Part of a small language model's weights.
Size: 12 layers, 5 heads of 32, MLP 640 squared ReLU, 11.6M parameters.
Architecture: RMSNorm before each block, rotary positions, no biases in attention or MLP, value embeddings, a smear gate, skips across layers, capped logits.
Training: a variant of Adam for these matrices, 10532 steps.
Each number is 500 + 25 x the weight over the matrix's rms, rounded and kept within 0 to 999. Layers, rows and columns count from 0. Numbers have three digits each.

# layer 9 MLP down (transposed), 640x160, rms 0.0771, rows 349-357, columns 0-159
476500489495511474519514502505526521520506489487532525491470508481492512513485524492543449517507509486495507481536495492466496498512478525493490473529464494526495518479468515489489540517492488514482517528503504484497524488505482510483437504520529494494526454445498513519512522459499490532522465500502497463445499483514523496469540525523497533516502477500489495519518505518497568489496516483520495510505490469506521507498497517519503521496499514538473536529511515485568542500500496
506542521513492481516444534478505516494444489516525494506487521484495540517480559482514514537469489507521473497484515444478520499514483546518506497533502488470531522504477502508481505533490486518491488472499505518474515474516505487485498472515517541486513474518489519451523504534481459498466506453494490520514529499493518488496532505511471506508532474508460486494531480519509551521531472475531553462546501498511536548450493499468488485472467472488530498502526485532495516514478484
479480456515498503485547474480539521456525462467484499472539449492519516515508520489497495493488494502515486584494476476481474480507535529494522483466466466502535500503516505448489510510522525490483471531469474468459480501530464498522488507496514460524537553461499511487482492570480517492514502481549480504465507486531553479504492532495489468523474485530481453483515498514491464512510507542522522492510533529499502508480492487498459476506468548505501506487509541475511491503477465
463482491524499530497499503502519470526495480505473506513492478481463477546502479485520467493522468518495517527471509484488501481522455495521480479437525517530551449452479484534485530543479529522464494511448478469534537545503509491536480515481475468502523520508456507505484471469506479509484548535543516505509538524546509536502504486451549490532514456510495517477528486488463477529467441482516544531524540496480499522524428495471495508488516516498531531491550484507513489482485481
486495521471466512509469515487473461508499547483486478493455514473485514506513511505494511492486486470520547478501488513471463470510486499492495477461492509501513532500513495495496537504482519479460509503511497499498493509481487519506532515489518507512493495489480530477501493503538481482474501492503524491527497458518516498485490477523511504496482512503516506486465498531505522510483496475505512497477503479520517520529517481511504439506503496507512511491477532518512489516493495
518483478485520526502529496500537511540463463479482478496481503489474485522480499522486493542508474490486481483558450503498509532542526463454485528495492503545499514535511450464484556471487508457535523560463485510480501495457509514518472471525544514493533502438473515478499511512540505526473514498473526490492473507516525465452468534523495496523507460452520503555436466483533513513520514530461478483516545509507507505517412505500494504457478524484506473468489490457544548509499532
510519500514491493472440493509534509485484476464525476495511496508569457497524523470523485495505520501546524532535511515480498516464512501510511489491516547545550494473459505478500491552482554499492507475471496477465520504534505472500522505473498509521471493511489544462519529461487533502479537481490494504498481514499526479506506489513512503538458516558510534514509507529476550510543507491520523481469459529516521538500395544529507481526489488539462512494539505477505511474501472
524518576475497509522487530465508485505508501468527522519467503500485516526502512514487480514518528487511500474488488449514557485528520506506520511512548552493526545516526483487506495509490502530512502516495566517480520495494478523466523535554489529465519497515507534491517519481491495516525493468477485499514526457466449491478502466506490494456510544501489532519503459510500473473483529525526557509511493507473527475471492502494499488487536481465470503505495543502511476475500469
442504501496509521480479486484484498510497548524502508524514522512498508492494535535548493494509472467457510438531506500486488511512490536500498505474479487502504498482521482513497498477487457500498486531517459500529534498475482536501526480460508533482512493467522498460509472486491496497505497521506496494481495469487501506461489536492512477453530520537530471497485527494479517474499501516478487493497508518476561501497451495532534509502511509552490529500556475506506520492524514
# layer 9 MLP up, 640x160, rms 0.0675, rows 350-357, columns 0-159
486517473523517502523532527500463485536497498519557519481505494546511470515477542501478515492503502542490521512512508499491533479457489520494505545480517528514523515491514511461462501491467486525495492508511490506464486512482528473527489498465484466465492497511508469485501486444506490457541522501537547511502523485509481488499484490504535475475484500526502509504484473535498496516519520503489512487496474483519525488538564481493513497507470515486487484531485508473535486533516543
518521508500460471496506530527482481474518509487478501464562464511491487478514544495509501505470516536477510502555501477492494485522498520497493489495487488492535524533536514504524539528528520494522463524511450471513501503519518490528481517506522468481531513525487496533484515510467517469510536465547501470480495516482512520486535510522433534516460473516473463510536465499485494491519494497462496496575491509497504541516499494516492481541548537522490447502514494536540452494487502
491510518498488523508492532514471549447539498491521509498539470513504502504524520540511506458519494485511476468547527500539482436497525475539546507528513481501493495460541502539467505481496524477495495513473508478552465480498500498488515498481476491516525516482506419476494528497521479449450499467491506469504573531518484559497508497478448488486466448483516465499487483531499499497473509562517499489505516476502444520484487492512533501521513510509528468479477485515495430512493499
495497484474464484518514501492470474459490500511474531484493498522524502523505508494482471515513507527499500535514485518512543517514516494485478516508491520475488513489523503533515491481481496509484484474505491446505503476483469507488491493491488473489525508491505474536484494515478498481510504508523515497489522517497497514517466520531501484523495513445473508502542481462509483459515507499497491494516506498507531515488499472521473530538481504483521517529522484508508477496502513
487492548519536503499509530558492506493537520558495511492478490481484515509538516546478474521514493531482492492531506544544509461497533469490457459485484524478518549497549483494438477514485511532498515521533486484471552522490552473509534492534509489537486485444544523476499485501477467494521540495501548480480486484502511505493472502480499533484495487508495501488504498490503517500504519508523493503574467507462503472505475499476502468508514505559506502500465508513524524568506544
514541519526485515501529489517505509490474514521506549484535440497520509462520519524498477477509495528494507495567531469477508454484467477513511529462498500512514529484485476518493527502522515522532497507510475471492488510515499505506551534512503496538562465472471454543479518483521489501505498480512497492517460513529548505510563462567456523518481459518495537507514521553455524473521490487526513479554457500498497538516496506490475547523488507529546467505507498469507485545511492
488491497439477485495503505495484442492540524542497522525536468529505497523479530464501446541470481487482497541531528495499520545519474482497516497551512492511470521489446502549517540505515505541551446503494471470530507508511491496526488519551505512515509506500497475521498516511465505470510535523545496507490496513466447504475518500513493528554496479415504557449492473568474510498482512542473501512494508491519506485507474504496485537477519481499480531473500531498477485494481504
512496498496517482498547499477483500494499510515517481500485479503511511469494511501505498476441543502527514511525519474523487502477525491564499513508509512483526507442494483495523498487505492487508505531464511488493545520509481544511498499513490512518494532540513443475507512521514520508443532496504465483501491517481485507523510470506498498471465509492496532497480464504505522472526543481496498488537472467497511489521482466486488476526531507523505479510508509492507449486511467